Part of a small language model's weights.
Architecture: RMSNorm before each block, untied embeddings.
Each number is 500 + 50 x the weight over its row's rms, rounded and kept within 0 to 999. Layers, rows and columns count from 0. Numbers have three digits each. The size before them is the row's rms in percent of the matrix's.

# layer 7 MLP down, 512x1024, rms 0.0214, rows 498-511, columns 256-383
101:482563465628485487466435488480469518541431523518546514435545435478381497523492498506457436458539561441596502402522499496485453568463436551524517459522515579551572450429460634479516586527503515522426496461568452600487468469428510510500520511509447524418539533506565511436476558529523473458487512511451450429464507530483500505501489428449501484496532506505578446468500505551492422536475
102:487522533556468514440518480504446495483508479622472455502373532472489484514444487586542524467511489495487519394645571556549546510524482503553522523481511506465458618484553521546437525487579472549468506537449447398506477506580550445538432407481529498507502497401566467539536481467542546553542516533533413527531442563461526467474388478638395469455548489557515450528497426487458505554460
094:501522539384463558526531485463507463534495565636439524532456474558525520493449452414518511502434469409466438487390461530480478547483524539467469455495483501460524513509523545560543527502445519430532564537505478458480481587500427505564484396446455450504403500448513390522497448493501538564552579477552475530518526489587485544541502434530571506496415500487405548465502481484459405562433
110:480536579608435494422524529522604465503437495620503446441561501488503502539584518508476597542495582461489493514546449492466470469422529544562559400548560576548551520526478528447503546476535488542424523480468593573553568445420565479450519534580537530432558545543461441550459566576527447585454498515489514377406482462505414538600509528499540421477587454508417442488542505505531478513603
100:504429581464544488581499507435488541461535486558526569447555471500568506487547486535519446440519471545500597522523505389515511503518498431494499435560632491455562470589558450498477493511468529403511479535498551460527465581493555523388465529484438506578545462529444457503491566512436496518507474451453511526488496452508498501594550468489415521470477518478525440510452469446438534625537
093:488528608474416537580474500451480547463542525496417411489438497566552517471470530575508509488495525427444481541603455557486543549506558475529552461454512534446434495481608476563507526484471432481442518546583471509497414506538497508440415488559551567482482548518523466488563536486401447500478561505490423395433562469592616449507540551453488569532487446516554607522572567572534461419585
089:513523561537548442458471567493489437446539386481523536541368444520536506480471484524615530602515489537494617584508458456507486564516498608551468517421524532471509513499547560444427453487389515570445535482404537509496520500471614501470477469501449390515537508447554552560605537411469497522455579374526496430490363530480467514476431450555518401483447442387528490518456562515558475426458
101:449519545431484514443492481482544547548442542461535430538458492507521522537564534439485545576509510435605475575595408530460438544411578509533491493498436432514578581489510527520497414503488485536489485511538445493519537519508517414473433470540617412573573511525462465595477427359578504522448435468494511556578604492546464518533460475553477515486541529608463603486507468379466489481526
090:527498576472612559614532483560615530468488559444541521509581543590582457476557474495507417518496433484450607459593537512520499442459529442450524422525385523564581535486418535450506514565488601630497529600580545496549503604537457556457578508523480502523448544629554591420565523501402517486378480475482569470582485417506579513477520496607502537492523543455418529384535428517602518519489
107:506523635499531426487516631599487544519457521465558435536443484503454518593520512469457547559488514474476508447471433525458459483506521478597593477506550580476443455515430485514475486502604495504472527506572470416571553438529509542585558465479598549473518497538545495553450530574442522463449481531520505498421525532548450486545423452567450534502437521515519469611457562498457423544502
094:444606582442508464456523521644495558553496506530549444484481528494468537469496410510516573546525426486442462504514439603532457512453476506454569467521505526485429436532540431501586491475481578545492548515618467550489465386475473472480466468528434468477526553433457584602423488531407446553482387526499498445530537489459433492483556469536523477519484371457592454432554458479557446444504
094:532535458612557518505476579541485494565418519496562517444494423493595538495582517577545477505453389573491445574484527415448512559532541502574474505524541533425608455503502464455579489555593529498430550642570538506519449533454437497501440514515529555515465560563540380442456579462437548522586494533518554457574432432560543548464520432528617556539626514480537493530441488440605506465476
104:560436477466508380500486424592531469538482540507459554391400472557536509538478540526557420544552533393483532534490525446394567494497490527504578399582545499566501493472501543482501551470627465394543500477600440510538545508501527471523449525551422461450492455437499452514520504451418506497536586477442487562420500568520558424456514457570524537458425437460539505412471458524532509500414
092:502594534525470409422486561586541511450559456573566416505368416492417629512516519511507517410485510597530547517529491442502436513484544531517432440498647625493530541539598463422466436543476517476467461507475470456457505499537463572423443475564468513487585512424501491540480505506486499434500441553531465522462446487524472482567460519542469462550489486452491568401477544461566507510549